Part of a small language model's weights: rotary positions, no biases in attention or MLP.
Each number is 128 + 32 x the weight over its row's rms, rounded and kept within 0 to 255. Layers, rows and columns count from 0. Numbers have three digits each. The size before them is the row's rms in percent of the matrix's.

# gate: layer 10 MLP gate, 320x128, rms 0.211, rows 49-83, columns 0-127
# up: layer 10 MLP up, 320x128, rms 0.211, rows 49-83, columns 0-127
# down: layer 10 MLP down (transposed), 320x128, rms 0.184, rows 49-83, columns 0-127
gate49 096:109142122123146132113086136123124112068137059148099124159132072148085110153059117114085123112109071092238105146143145158151049146149065104097058085159089116118094105134188138118120143156087153193141070105143114150168144106189099116165128125117104135113195143107110109160121123107113158124140150109105104163195118138121117097164140184184129128117138115146152136100105086170169145112116
up49 098:131081171111134177164120121120172153143166100089134141102077149062124105120115083145132101152142142132126085163071122127134078087110097073077123124144168113104158134196165153122165143148127112148123167198160142111150100144137147186182176168105108158115149207181113135085201125146174129194146119093100140086122148140155131100081149081160118150101106146130111188126163143092180144176152
down49 096:118110117148157115111145112153126076146119116113145144145094128120127138135136141181154180177158088109154186108157165138171151140162148158184193160153147121117141167114122155197176120146110087108055119167111135136119075133132102116116147133067095142150162104057132120107120146140136193140151123131120077128086219172136103143162125075158154166074158142118166018101134124125102090185123
gate50 099:100143136137143115203144157172160136138187102106105149129093122119182119142147118158069135128109111114088129103139181106117124123098216116131197167110101155123167125180142141084107137070188178202146092141126150130107081138123087162092109124151135122115090118179141120141106046118178076158149140095109104119157111104108133095088131125140103195140097139137164219146107164131185171146129
up50 099:133141117124184131176112148163115140115137134156138159142158137081130102166088079126138174101173168147163056083119092087152099159101145127094129088138068170055070082168147147143109123135167146131115152122140155040084115154133066122130120118094090114063129119198069134153164101182089094116150104177110136156126115096168129084125069137092157134184105108117081161129150166124118134154148
down50 099:128091078129099173108149110234108148104117114167183118133106179149117154029103080181138140111103140142141123124157096088122099154130182148099161110093097127069094121109141135100114079144149111138098181154129121150146103135116095171146160175130096111148134146155165146146140107166168130104126112177094161195132168100123099124163129159091148151107098234083146166150145128082098106092149
gate51 110:109097096152113123117166097152148122121164101070097121110171112185135137083081132139126196046121158077141122141113152114104122077119177147097118097182182114167123127044118127122127125105123173165075136070150102132110127120115160087147151101087142168099149129069124098112128154096182139143189093114142153119125138145109107083136051063101079166096129145172108147099127088122094207125144
up51 107:143126109079055128129076086156117157114124173112137113128123030171143160157134136131097146112105077131100156127081092102168137164109150192155104131160078085144117138137128108155137145124083143143097101115095094154169113158153141134123146108096144151144172133143172133103138195107117194082136102139187098169165179124184110168162073143141070094191140118173148130172200101102176133142141
down51 110:123117079063165165052157123128106099121116084138113106102117150125089181114104106162077169071125170130134187125134134143162148105144124115125094203118091125116150096163094129060136188146093094179075161126124132142204166091105136094152133122108205123163169130091108086116118158125105141033123153137115151122109154144174130102113118126116168149062169099166073128143137123160164139135135
gate52 098:133128172087099154120158066145042108129146167092112183090117154137103162112118164099106112106117154174161155129109130092143117114107110179181110108169099139163090055118117137146091126101137114118116134167128133070126057095136106138136059086137088112131135173114167109175078098116110104114171121130187145086077076090159113123055161174136118114167200165149124152093170151109158135150153
up52 098:117101080092112113059094102154158081113143101085127167136098132178122172093107122121113161129128137083165079087108152158102158143149188133137124062092080089106096130128109167144096101195206115146182112102114160151182156160138121160102135155124120077114178181135131146130109044172114165150167078144090096138101109116130163128091101152153165127093096139199173151144146082114128130147094
down52 096:163148150137143105138097141111145105052147113097112088112088188127032117098121139094166118150089109147108056129161115174124119140139122133161096068139110106084124113083108088162135139135096135124211139128086128127136103121136151106097111136082084137098118144255158117146132084086146124123136134108102068104115149133098105161107148178117114075068118069116101130142083079094095144090120
gate53 104:120150061116139137126064133125126186136209109132098167114160085141094067107130174170164083156178130151134083114127064162135145152144181107124104098130130091142109081084194094141101121131129165156112111101143145121102123136123187097133132139119128222096133113083100116161155080143096132110085120135105036049120167154152129125139099099094085128144081151097123146133083091159096140132156
up53 106:162086077134163163120108145117109190143149108141143109173135092099152133172089178126178157081208150092161134119165160118133123111114157109132056174149146147118116132126149186137160116120181141133140050156134137094169199128147103209068119075148130177140114143122192185151133170163137180150100128114131154111129151099149121096134189086085134134141124133146107125160174124171138183107097
down53 105:161179124106163118124114092158239118115103133113111089080109176141062111134155122092140081189105091158110160168120125128157089171147146100141156156091142081106106094073082108132106115132092131148136153111129135127157088131154140156171208205134195153111126181113137125124113083103121060107126128120099104193148165142152150083138137151125132133137175147096174111194091081143136133149161
gate54 105:131093149134118088127155103117133139117144148149148165100101229147074140165158087148092119146095121111170168101115167075166117148094132116128115142135162056097085154096160099106197185130118120102163088129141169132098169128095087081096112099063144143086162157140194143126061167114138130087102172169193135138096144137189187136141137131171083104109171106151141135140134127134178130089155
up54 099:166146068094113149192168106110190109068092154114166125169058153132129154167132151119145128108079130123102203190131136103165144131116143086154173170124038140098140105123128125134152118154118167182123117145172155125087120112124106128195148127096101091117121055201184107173101117127148097127117058142159144129110107103184167134114116169128161165115134114140110084119116091141102155099166
down54 098:078129130111142115126157152086167128116181160101132094167125148151140122151093113184130105076135221120089140104095143147106085073120115130103134141149141076092073125122111124084096093157154116104118178069154141120101164135088111139154115154141109164155141162121119132148105132107117068128088163160139136107119113144141152126164138174216127086116052022143039140187110107149159108142150
gate55 101:146105144173117119118128114131101102093075098132142129145154126105052156132049101135121143049175118127176172167102071143132115171142100091149135096105124115120113092109124133114099119086148120150100119183087066117144091074204154117115109143105069137128130145120133148131164052116107134150116089156107140177140141092113118169086113117133069106161163139061124081104122040148106099184076
up55 099:072074074136056119155061139125109115119119118197097122132153113099108086150171133127129121117162093143107176092178188124105193155113161127107166158060143120144154130077117186141159141160109128149173105085115120166145122144125103102187106088131168104082129121162171155126136156175150105170127156108118061142092128121145125134110124099090192107092092191129088135123100172146180104072155
down55 100:105102071100126095081153170182148167122130179097170127123103111147140119093163175175135157159164078186121184101097158148133122166165137065136112126115148102156172106073123077124144105164133175172125115095141142097147170150061123119135106108161106086144176093181140109096147193114190125085124155127164167152182099183080145100119156111143129128134086120078120123143165142072119060118151
gate56 103:151171123092133110085153149110107089126158161127080082111095099153112101086128134148161107122122154108117104091153144190117116103103155067164113143078168168122127132123156148113115094077146211068199097141163124132162130088102091120105150124153143159159049070073112159152089150119106198112078081122065127161088158165128122169138133162094153060091130095106155165122122101116164098144157
up56 107:143191101170116087132098132125157133179125065089093093120106122124142169169148135151052116119082052146123167163159083137109163169187081139142170084127119138124192140161136103126137187106091128142104134112090131115113101124108105148108150169136129105105162109130088168145143178149151083070130141159172096174096096177076074147104141148173082087108118166097166088167109163086109128078154
down56 101:132103188133091097130112084119171181099114183149167115133144112091090093111111138142172141129178141097135111108190141118118094130119135103132122154173114166128153109066158156059131122160110125146147067152130135180181164131136123167131130142174103170078121161180063114157141164106070067086117057142205149137161125107119115138124137121085158185189137066135119157109154084083153145135161
gate57 103:125146195158120181126105157038164111143109087139151156105097090111183172077119159119129089139138132153086173128148066121104169158099183103102128174101105152100180132153100153182159130109117078141188141119110096118117125132081160156085166099059112162129096111164094081084091124137101121113171123126116154137090164143144075109113102156133100107137174091121129126154178163171061171153097
up57 103:161123164056092138157139183150205143110124120109189106120112093173087185071151117092115050209166149115108086086166085142110109108118119061154108204168104121119097131146123070152069132119104094140155149159143166142122120112143105186106124126104077150174120135155140107079146123127118098116149105166093108082101138116094121094168154105114144158104088113088121103116150086172088113108143
down57 101:164169093178147120159135128149084107184089115146095121126130135180145103089118126111136053105081106179181156089182171113118113160119158100113160139120132112178147125141134137171056154131080102118167093180113142141171091155132192133151131144170091151146157091162095088118171101151117087109152116082102216151065100175166122171125142078085144158120092145087149138156099115164114097095156
gate58 104:148187155158103151114195092095119132127117202148132103075106149139157139111106151123188086196059096175115158137119151157099144107132139160082138129130133089104130144099172152151074145128158131147100111198151121138116184146150094125047089147112134120080094077085107120169106170092104126097104147091125118115187116110171093119103123135060122119073123111162158199134154086185151112110115
up58 102:152119142104143131142129066176164121129129142128131089079127125164161123161117124133182148158091133105135143151106161074140084172166133133101171102104105132191126102121152151162154119173189119111102145168187135152157107122141125097088132117091198110072114065141055169127136113110129098139104135112154095122145155139152122185098133178093099165110041097145141213183119068159102080162083
down58 096:104133121138100167078130133120085142126132122116178067143116062086121094121098130091120168093216121102178125116090132173144120073128134141155161116062086143102111178216117145162152091154141071059122157163077186139189106093130162132152126136089107113166153077125127193146131122093135155105136121090077159157057152126155117120101150150121148131145122136124084074103123171123088115121154
gate59 106:162125106104115099092143122165117142108111099060155167129147092115115145136063163155123181171101103134113085086203142133111127109123130148127143163105123165192160164114162121101155114037108151159157101105092109109116134106182114199148105149129090161127096141141139090114109143071136098125144146090175126092182131160127088075112146152114124145111205196154131069065096059162111154152109
up59 112:165117148082148123100111124160125118145093121192075089168098118151093175157131125150120152074099146138172157107133152089142164203178123154155111101147137122175176174122139136146102128095131148085133118165070186165111123136098198117109155155111105080067156143112174089104065093134136126112175120088153105134190141156137191101081117077133206121142108063094144099121133095162116168114133
down59 109:074118134132179124091189114148129136117142182110107121159078117181100102130092101178141136145078127149123161171137121119088201189134153108130116105201145133119152129155166077151124119116154145156075152161145155126158095145140168147111110084148121083088167142109186087129094120151118197127113100173171112112105106149037136095098157188098155093126074124141108093183107127163133210125125
gate60 100:180178055104125092164171137192182184204125171176075105129083138113143112154138160083121130168091162156183146084099144135122172122165085154123137130078141102147168099187163139113107154148125118122147118176157067133119101091159121169156156091121148099104150165079121149136141100131150177185078139128061131119128116152157132170173073102136140141141147139110070118119090127158101094129106
up60 100:105121096127168123118086148085118155040089121087116105152096129117117139134154103125104191158137146120146129121108187149155089049171105155080110148142135153084142095103126125072116114125138099095159085118163143116131146190177137114161145210132150109116168180112142048120209162101128135181139158126187111183147123133169116130111135179109063116125108107096150117102109103144124153139048
down60 098:099172106040193117123157095162131162094179141131163105131142149163169141100081121156162135175188126163076138177110106117151165140129107140162131100103131087114116110204075156144157182122109074156135113135156142149149144142128111101114180155154121163134096098112083046126138128056145083168113130085143125129171129110148136130096164102129083119125108037110140130186108079172132123117173
gate61 098:181168157177110159069138141064125116127133140110098096064126123168140135198137150097129119121139166026126201104129138112163140140056143152132094118129130102162096106202148158159122132104087133146140074150129131133157154111108154089097078152093128140146138167138124149193146193184095117125123155170139149056135170115120116131130145137095115095165154103186136219120116097109111123134130
up61 109:158148151114118153168136126142152144136117196146115098100088134117157124194121123138097157083115170130134153157181207109110127152098121098072117132096119147108091153141149142108140058080183175206086116120130092146100138160144152112101126135150072069146069101118137144135134146133097091112162159113093153173134138184078122109171147140132149095224155161207193134120141145175126154115164
down61 097:104162138105065081125117107123163126138163120123135100148160082094182097123133169111143120091140144139189162143137168157138139117140107107104106134106161132109123161215152141147154164095201100073144104104124053127048139184138188053124086150102111126184145080114058177122135090163094111108178112120142120142161119163150097071158136101142152137126128178117083121080155099148091128163135
gate62 097:099102104097127134164151096173139145051112122128160124107115128155106094160121137110128126116127170089131132151133149127122088131145085154137167158145151094123165150125139142073091145117125109119047133123103083157130129105121115086063054164145207123128157204101112081091121117166041126183167090119156102201208085157135085102167127145105105113151134067159157140085173132113129148158101
up62 097:102159124186069103133148122157134124162120171157122156065135196088148077156132134179090110159140176139119133105127150083124135178124121124127126100192147101107123148180098181116123099145135212053127098115143127121157148126103112227171160088113108146082081105120128170143175133122142167116173124145125128130097131095151158161146183174113080194148106062096109151092148160115119157153123
down62 101:141114135119124160092145145175172102173124099129121134138108149116101118109073176144192072154146112155161093088109120093089162121118169136117165107047123118125108151167123126164130039165168147103121127141143106163152135082134125144112109127123085178119094000190161159181145099069158166102122132131101088123100136141148149144154167178143112124109140154097140148111112104114110181101109
gate63 104:148116176106092121114147086168136086166100114085122086146117184129142110112153128153107133113133148102204075131153134132167138159127162137091122177123154116124138211136089115115139078087120155160125115132142146152097071128170183138099090130069089155092162087151152085151115116126121115103102228115088137112089131165118058161145070094123080137085158112149125073052153130096180107160123
up63 095:099103136182131143217121159062114171102117121099097148109136118063157143117142126092131178087158140123151119122169101109102131096106143122071083079158184102087147092121153142073097104129112094146081134122149087144138140149116157057125140150159098151118137144192158157123168177142157144125160130128137158086113121116127139085169166111101176128094166169028067155186096172159154109144096
down63 097:154169129177140093104193089139107158120054086133133159058161100122110084124146150080087095197148096079096192122102145103171116104127127125141079151088149106131161139175119116162105182167165107160131163107165160128113131100127172158126101139128101088134099091070117152132099077145126146123108188177100149123135200108106064074141107125118117081129123086115149066073118130123118165095110
gate64 096:166183140132155142098152142118109173094127066130097217108133151143193106175147130113087162187100100084131114136125077071127097162176101088152160116160086125094140073139153127100137109099112139161155112159118122100161129206154099171094091146157131172113112109105123139100129141138112124193062161091143151106099151134155097174149149193089146133106109100105144149103161149118129098125230
up64 094:122135085131154150101144080155154165131091125089134144113099148159157133124146182143206090149095111066121088179125161123166115095139157084113141159126137148145139134143184123165137074056141134096129083152129141136147121096174143092153117069116107127132204090203144131148102135135049045171170125130129108165075142137177112104091152151178148179127128106152178157173175126107119173129107
down64 097:193159124092185161169081154102112126188162116089133147186150100118110144116140149076127112121103150121140183109147139150136167112177056147126144099127053151138078105124161135102154136169134095092101138142091177106146071131139133132131147077121113212128174146203140168103120164099107066130113150142156085216114145077113145130106122123155151148144085159148158115196117154173137104129117
gate65 098:143138171120075184111109124114100154171108161126130189158154144101141178164110080136125200208171137090143181144120160201186126147188129091116131114144149108144132141105095088104123114120111141144159141126123109129105143147128089107072068162141108140155154108177139122144094147134090059120121187128165129117156187111167101141174191116100096044136092155156152152068162142140104160150146
up65 099:120126035129113092163118126106095031106090182160126106159158099066139079135121158149134090136176070147171100149127160084156101132122144141152125137131100126084098142117174126119130099099121103145159143167165046156131140127125189150160126138066108129141109045137107145134134108051169160153126156130134094158173174144131110107115048132112157194123112092117163120098116105173117143135114
down65 094:109098137090131158066156184142092138113103106168102082119061090154175086164130120142147129150108110132119114142150171123105135084043137173121141113119102132129118122014102127152139117105165086134114075075159132129162141090056142130110160107114120137134002133108186123171117134170108075154145111062118118156136133120115121129118162133112121145123193120114136147106109091142182133106159
gate66 106:167091132135116127138130142091137146122050116147113159162111062159182102160075122113101106148120076077153139058160112107107118145109124086128157142188098153152177121072172102117143139128177113117180042075137085119150139163143158100146133135106111104125141155114085132139121120086181133083111142099142136094043100159083117125155149140175173136083149128060063163134093117109171141123173
up66 108:187102140208092114077113169130140172164105088112106118110181088114150107136143113124135121111111131053135138087153094125114115109120131110133127107196085127127180154186130178122131141157102089096169071119108122148117182137102160150104172177156173136155138126121133137157145107119122143095056090114089126094117115109040067063140162115148111131101160092079085169107125141160124192067099
down66 108:178079105176134111162152121239130102151168127142109124121117121115164113170167139137102131121157119108151146153150075158058081151072128101143157144127116172108114136134114179059149113080168088150216140128124098131132112146112157115122058143138160143151159118136145111173109143133108126127168177169121133161093096117052113160149146114120138121090205094082111130135167196183145136087106
gate67 094:185109156030122183096122128140127103118111140190083139061156117115104078116124152061109080109138146106094104079095086149132143139129147075101167073157154135140182160137159075103099110153140142140137157128147119177123150145146141182150120088066155144086066104120128093047137172150162148122096164122151117136152134175125113131111140168157101110141132110093160165169191164174108128081117
up67 099:098136073142112148091112169123133113103121162148148128130051119155123140119140116193124085115075083143105103107136129084144095153107126108157140140154115139090132136134112101125079109120180108139049145083085205146102183072126088151119057162152137146129136120203134168160141140085142083158105145069138105156154145107156102144086086128182161083124193095187114150094168176096142169115088
down67 101:167156129058151142156148137204169092102113182197146140036153126094109125179150183096071074162122144157104160147093123105173120177110147067129177135124154128185156146153135124076127124160159107084096140119151136128160090151139143156123131113084127143076108110111073102121165148197143139088114179120155062122097115136122118136164097112171096129149060124140169113161151164146126131112138
gate68 097:149111104140123166087155120162061151200164056125135125158101094139148153111124107168170138161185105082109129114151131128119120087167130119046135094125120120062139151104108074093094090080098123178134116112145106076124152130115139166090114117103140245088129115217132138149136092174173148131118108079069131125101128109154164170138144119148132070132081147151139119145107133134170131093148
up68 102:086158157143110138103099136107141158086123137144155122096170126106108125096081119086054114142144191152082098168096160126133082156148139127103109128122166137189163094074102155070160123161120139149092147147120109174121114114119084077128108135170158078173071078096125127124162168096101106213136157118134133130126138190160105119163096119101054169217123118098145145080118150118061164100138
down68 094:161165088128133122161100176088112125132090094103201104140128145160144134159103127181143136092129113157139122141127097113090122088150090091119087166105125107089159117123104162116101123060107142162175118142197174121105131121116148123142155124078150150163163135191144098124143160133088150098118124160149208063170178119139069169126082174086247137119086113153177122132107188131123110123147
gate69 098:123199158134116147174157140149155220124091113119100100140117146154143071112075140105127112148110154171089139109143135133060168101165089144156135115085191155079145160194082165140117204092067071136139106168077158166113138125180120084158116160122135148188168137146156108179161156113130098141161097146131084167089117173120152134108154118161145139150106135133121156174077139157147158156158
up69 097:098121194168179137136091132152116085149121155096186102118193095068163151160175139156127105087086144135201097154132208074093135194127153150155165139184115152128115140113120127178161176097121118158054123146142141111084118080116157104122197169076125168128148166046103116162145150185100165136107169128103131126139136110128131094151114123108141133126125117119118072103141110159081107150136
down69 101:136116179127084119120157157095125178105163156154111110114103119091126071121092151114120088109121122124154142138147121149171071147134180172169095098070105126126150126063172166111115099133101136119138123106102169125167113129117148142094043123153125054115103184204130109074159069112136110204140095176134118137144141175057076122160106114114127113116165120067112146108172093080141176110078
gate70 104:157129118144129128168152203131134108130134144064083147119115130167160124144106090159128154071132062156148147099138056132148123116117144135102108100056127120128137155118176182102187149112152151112098150123142126163086147100089123143129128128096182064063123116172098153064156141121088182101137110147081154166149096104141174133063142112115121131117163112127112207108158152135092205183191
up70 108:133142143084150146092050114149086096164062147171131119115152136165170127079105155153102045179154124149152087145100139076117084138092204084122132079149100152086065134116115076111094154206123111162118132136129080131171096148161152125151141107164103088164175113133104141133113132158193135119120172163070131142100187153090112074128157138133120076156158122123102136127176119128145108117089
down70 109:114124153104103151091126054157112090164098139081124140093138126132146144115108134128143166166135095104108196075131161111113175124153195126105089095084186129147092100108098099124116110171078190119048181105189134144145123159105164103100151128068159084085159092103121097134164132129152157094190115170136090086140145113146043114173121141120131076144097168137066120127129094153123159148164
gate71 104:122132134092130136080080141163125114089160105132100107131098130170084115088128210169120138112072188143141095111144077079150136123109132193135113168161129130166159129112094107180108099070132158112118108132093147136059104103151136104157125087198099136139104054153109123160133098166139151100115124202137120126127068139069145139073108131107082132076142086131201061096073146147132138112106
up71 107:144119116107166124174123077113106159112103132124134140177105087087133145145148128139122134093216065089127140179181129108174214080095208066096114165134180098092136120125096063124138138141188148135064165151112107110159147132125126153113148138134126052110086064128128164092138115135113165148134083183084142122149125111115088150147135126190112138148084156125117145104151145095129182091096
down71 105:184116123181101086130104122138167172073164165135080062139139150089054141091157109127161167182164087139105227097090150128113070160088104085139151125105090118155161091182100154119155123132135100121148137144080111199193126093111155097130092116109120130152178140182133115148072160157126105123110130113110125146149136154148077152172172107089158109091149081108124093141138123140145101141178
gate72 105:152128132167210060155160146118157157170183173163080170101209119146128180137152083137130135073123091130148142129163097153128129113111136090152123118096166148138112121119170084120080128116162146056104123118189136183161088115192200162100124103152140097088118150116094156164103094151143122095086103134117103098079163128134183093110092072157134104122101139172087145160156107141095157094139
up72 101:152113128096116130100115175144096113127078112078158124107128157087174103066128163117156106155107102100121147109083145162129170143112097160155126082162133118186149096135097137125131135070157157161144094114128035099095122103090070062151133082140175161165115129113111088121126181187155113174115083075151093084125169148164130109176079109094146144137142156168123173153148135125212111069167
down72 103:192172145149149104089113140177057049115118157137099159122143117143154138157148149099117155146122067095085094114133157146106186147145140114133127129155117139160121126197107100153088062125092112138131174068092117143110125117152075102116066137107121185132111143084178109071131120105174111136182161108096071125072133109098130031128168128134140113139062102095116177130122097068116118142125
gate73 093:136134096024091129145133138058135133101104149130139095089163148091155075086083153135141151135094126098106100119117152084105147121193166107149166133146185162108131194068129089133153177085184125182070101124116140119101153069105108144182131139140206167191103112174161125101162112175116103135147190120114135137174090106138106163152123146130134138113161094149166114112127110147147121125070
up73 105:174151103151092118170112128116134137143105136096133162143107164169118092116187167180153169141097114108164138127096121146118157118152134134124145112095162202116098067096077194081130147093110124103074111073105152164106111175131155172208150065123115132067108122075085125144138088111150159146107106177131123109215110166167123115116077153119126159076139110152140159145140143199072128103165
down73 109:116114146114164083120099091096086126110084209125093137125114078116187183116204135131100175171162118148108103164127112123074127168088184166094130106089179093141129111155165117109135133154160116096152144087123156163192168097112197144089142122114140041111146165078076154093174113122102071149114140099122134168123089087079080152131136114122184124101132156125145101112110144115119149110086
gate74 098:111146109146152095070184111181147123120157135159144139121116155185161112140153091078088131128136139089067150168160117182129144087153157144143186177159138126161128197095133116153121163121147110122118101137140139142099107193172142090111099134082150110098160199173176200103094100110114166104133079073136082131189202151090177164187141099105071145146120132155097101155122121117123137147101
up74 101:175096141188119123127130061123109112099137049125149128072121089106143068096121140169159124176145152095063094141148140171190184121125187153092158145069133164107100101078137140104104218091224101129155131119124112172138145185095134145119120185126150127136162115146131092131125172157122117104157120179094089146127129096102095122077153131157154106124107148120101160153071153098130126095105
down74 098:138165140184126105137093121137098042140163145141096107131136114129129115086066131068089121141120169183108128144140142123112082181159091110137171106119134091146107117130195050137141171139196190150141110174110077143106150106077117155119091137205133117142094150107159081168092165146166140144119171165162172143116044112161138098132109167134103128121094122072123155180079111139152128156145
gate75 104:125114142101160126153152139140141106181105150105139112135136084174127103117125089131183109110141069127133170163122152144153124098126112168191166127108102130185173110130122110092094112171116200097193179126138141135107189100106217123077107165107103083090193000177124122093143183121133146144126108131164106122108119156123167128134085096077152149115130103129138121140150134154164190100140
up75 108:117075152182122126108123151135150117126099096133085136140104099112086094148113151101125161172067125105087154188130171150037154085113155087119184157090069140144130128158133148134146163176128124155148112105171147130155070056172152122114182103126136162147089102084156122145118142134118118107149197157124171164145140125128076107111171183143142075113144098103120126148077189191172108159064
down75 099:128138086165111136108129125165127181156183146141155130177104161071150109101116132128077146097092162135171099127161078135173093210151086130159098160113153081114100185201143167134129140122134135117080132178153176172089187092154101177120067141063104129157115112093105157062156180128108143133077141129147115159175101118163117143153148070116094098162121100088118112113135129138084165095093
gate76 094:155122125073119170090079101071167156220145148149060143145135140112155147098166187122119145134133127133112132120077128104173096116090153146119115096083154084116156137128120101140115191161151135128087087132151147172154155135106153117069070125134108164103162125143120079123126145106116093177170106138211152147112102138069091094080130055105109162161165056075120112141130180111112165123101
up76 098:059105142129114097181156131097158091125166159174112083145141163149151069115056119164108067125089140130138090102109116118168122124113135151123097124085078173159098205134129139090100203100151184109139180135116181087097119067092145080119131147122183118124171204101123182148148110120141142140078156136097153198138097154128131155111122145141173150164138088139079112117097156124111090110099
down76 100:200109115145130125129111139085163116172083120118153143109095142161116157107171130128146164132131099145073165152150133140148095108142125100149142169183132199198180133110153113103150066157090170148113079166058119130191162099151132116121117149104142092129146071112142082124159069155065145121154161101082152165164144105128088132122120118186163108059131184091059134097161099096134141174103
gate77 099:082107095136170146160178118177157167152191128165158110112146108058093122108157070109112081148112101212119095125089091144113129134098134131102166128146115091085130174074140157153121123112140098139118121140129120152115183125126162107116131140172103060088140147194103122137136151160152132192133136105106165176144101129101135114231128184111068113153172082073153108107128107125056143115155
up77 105:120104213122132090121149123086110164190148154142146185113109124135081205088106137200152153156080165126128122112112142151111097066099102163109079111151138133128141104112083139115103108061169141140142187068126152144099144139085168126149098158081108146118147121135144122150159187108129118085163111122073159172136138096150185138118095153067094102152125171184118073126094134147090185117182
down77 104:140128128161129070152154126064115154174217117088136134112125110110182141192181080131125141106109136119172131153105176085113134122133110158155105131124124157178159104062182126176157119174098135099157092115149143175113129160143127164148102165122071085139153172157120165164129231105147138139145138097111127131142127195170053164095125124108160168170159143078137094126107179156134110151106
gate78 107:125092129101134105103140157152130144095159107128132119174111167161094122156132144096060161112108116107118106089187170132157154126129142101102079071124135111113069155127129112149048131104171168160111118155159123152131120072111114144088126132106129121063088056134133079175093145131127103177124205104097117123154141167128105160193178090099124126076148156199137111143090025103134073133132
up78 101:169159080128118105083112128147169094068144139118116140166159144143120148151084124151088100069120079076122144126180171117104137096124119089135102084101123107165040107129151122121142105106119180155134136158080155136122141125159096094200129056041156119070096153152108133135136151121199110133160152079093141109150129165110123084114109102112199082118101176127104131198164085147148119158153
down78 102:126133149193133156126124117096124096157107153197110121161117094114146085147150061133130145093085109195078170131142100077142155127122153095193115144112106157094145136132139137129116097107091083059167170090185175100151145173059180134127089144188164133157176104068147058120133152091122160060122082149160115120127134092093116125123134091159119087142133127063098137129113141116101165172155
gate79 111:107149148147157089111137117131119133143104118167112186136157191077108118131111152101167121219177106155098115109112118188091121127144124119143119120140145130094093120145113200164090104090100121113078136163161068152099144103123142148203106098173147160088092119097097112115116110064135114185199128141146130103133131112079104085078064126146154096084095163069185081109168152101158152109173
up79 097:106111125102116115125159138133155153109134088118137078122098118139128125078112135118152095099146096208195131110106093068147106192197133126189131149119138119144169132179147112118141143148120118098164148166139104080112071162147120132103081043143101101150116105070119158144131156121190064122164104161104181088176090138098178182090137119148132174186185159175127132173073112132156134098128
down79 098:117126134136178108085149152144124047161147155116159132100160102118116133133097138147055086052171196179124177104136098142066152113124140146118175121163177091124131169152151093062123124093133132111133132129142082095152141136123129141119114075123146144193182126134109140080199127120143127085116175136142188056177102143080161109115111098101143078104118091119144084160096108143161095105190
gate80 098:130143109118132099113185081136120149064172106123160114152114127123173120086137151090155145093175122132074132152119147177151126108142141155117124064159146134166163134095167162113094144128132140053139123138117106122172189084092113068141086069099099147060159093143100122085137185102179133153165113118103220139102147073120163143151164152104115103101128175156106163118079126125195196144162
up80 097:132123121099115106153145128126075129148195096160136154137068100138114155116135165104124192127109145169118139159147081151159105120154186141133153109137155114115078172148119126176104114109091140131102164089098080161182055119105141114130146104160147158159163114058101128178081169212144153174158143067097183108093124140144110119083098143127142134128140116233131118154106123110131040162103
down80 097:081096141160092095113105122153119045151137154168141166144117139138124118105138109160115125132135147169150131092208072138166079123067109110089070122124114143146104164133073111148124154099144139125139090087197198061129137136154078103185102160107165122212095167135187172103141084110091157105154113173103096148132155125105121124119128096141194112103136136162172149159106199121127116105157
gate81 100:136125171087135099115128086093177175109132117163145156093182084115170100157184118118139172193106097152111155145139164109135110079131113125102135094111093217123128130084120099149128131128143140158132086162171100138068113201156124065126138145134103192057138122075158096105161071164098135173088140121113111156105092113132121166133218152119175178157128139137152127137169145152114142173079
up81 099:106168111102139117082160086170135126094189024086125139128163121129162114146157085126139129097096184174171174111134103125086096148114138089107164115136097114056107146126157081121117145078173071136153151151146130112091153124110156076157109068110148123081185156059104141061119141163111123132103167177114106093114146128109113150116089114083083077084157188129168154130166165123120143134136
down81 099:135161084154138088148111102142126094137114167124129106136133137158095137155119155119134214127153072062130169194149134156125158145156086132133094159112101146146020169140168171082144123116123108126128092071121065155150150117144113180094132131139115123141169122192115171155150078130103148187182136107200093086145088148115150077132105131144121095054108110109175152087155122159100116127078
gate82 105:166116129118057143086154137139106204169106125121171173091030140107100113132156112136152151133149111127103155075121119115174162127179108069131133129075126148152184118126139128126157167134116114145118080191168127085154090170117155126108107113162078109126129157169110123138115105143122121143123140126162133187142092120056097192147177174098103108174158140133142119172200178212116114139161
up82 113:130201127180126140140168141116162176193160133117130127135124168128145110142146079105141212157132154157153138100147139120131147087159136186117102090106136141133131165094117185121143075153152099121132139201187122127118073096174117110144087161114119092152161135160150126165149154122182108100095097154141148158151158174167231119161178140122147128193128104101125052145179162170105132124081
down82 112:131177132075095081152146091123128177104139110185144106135125113082110144170155095155185103170094147093101106127132055117156140148159167160086115078122135126049126145093144130190110135143149131129122087149144114181163129136121157134141083152060063119083157180104127137081084133146139119118117137168095130086145139178150127089118076212099118156126187176143089108127050154122141105092137
gate83 102:132085181124152096135110178158088151195150112139149153120147138119142102107113120118115127139094122156190118101197111103088106115137153119130138180128102138086089075200102095156102077082110240062177083093123100131121115085122172172078156126137099082139138183118103124098102112102164159105122114104107084170124116132040062134122119112095141142108138124124080114134174148134121136164109
up83 100:126116170126136159111133184169131081157121162080087127135106129184137115161104165147106148171131128155158153158136071132178124098186134161128101134134098118137103102118142096105187070033141164078127181125106036170054130111087164137142120137142084130117128083124177128137103135097125152125091100088124035118099158138136173136123168081100105135081135160135116183111093183119141158115123
down83 100:146113162161159105120143086168131199120185105140145156140127122149159137111096110154146113107106088136180170109116128154128148127176124126180068164072124148134153133162132083069102080155143149148138138153075072091161081134117138152143151165131055120114189184122128151118175165106119094120102107114146152131112138159118065182072176058109162190113114142154159088146162208093100143104153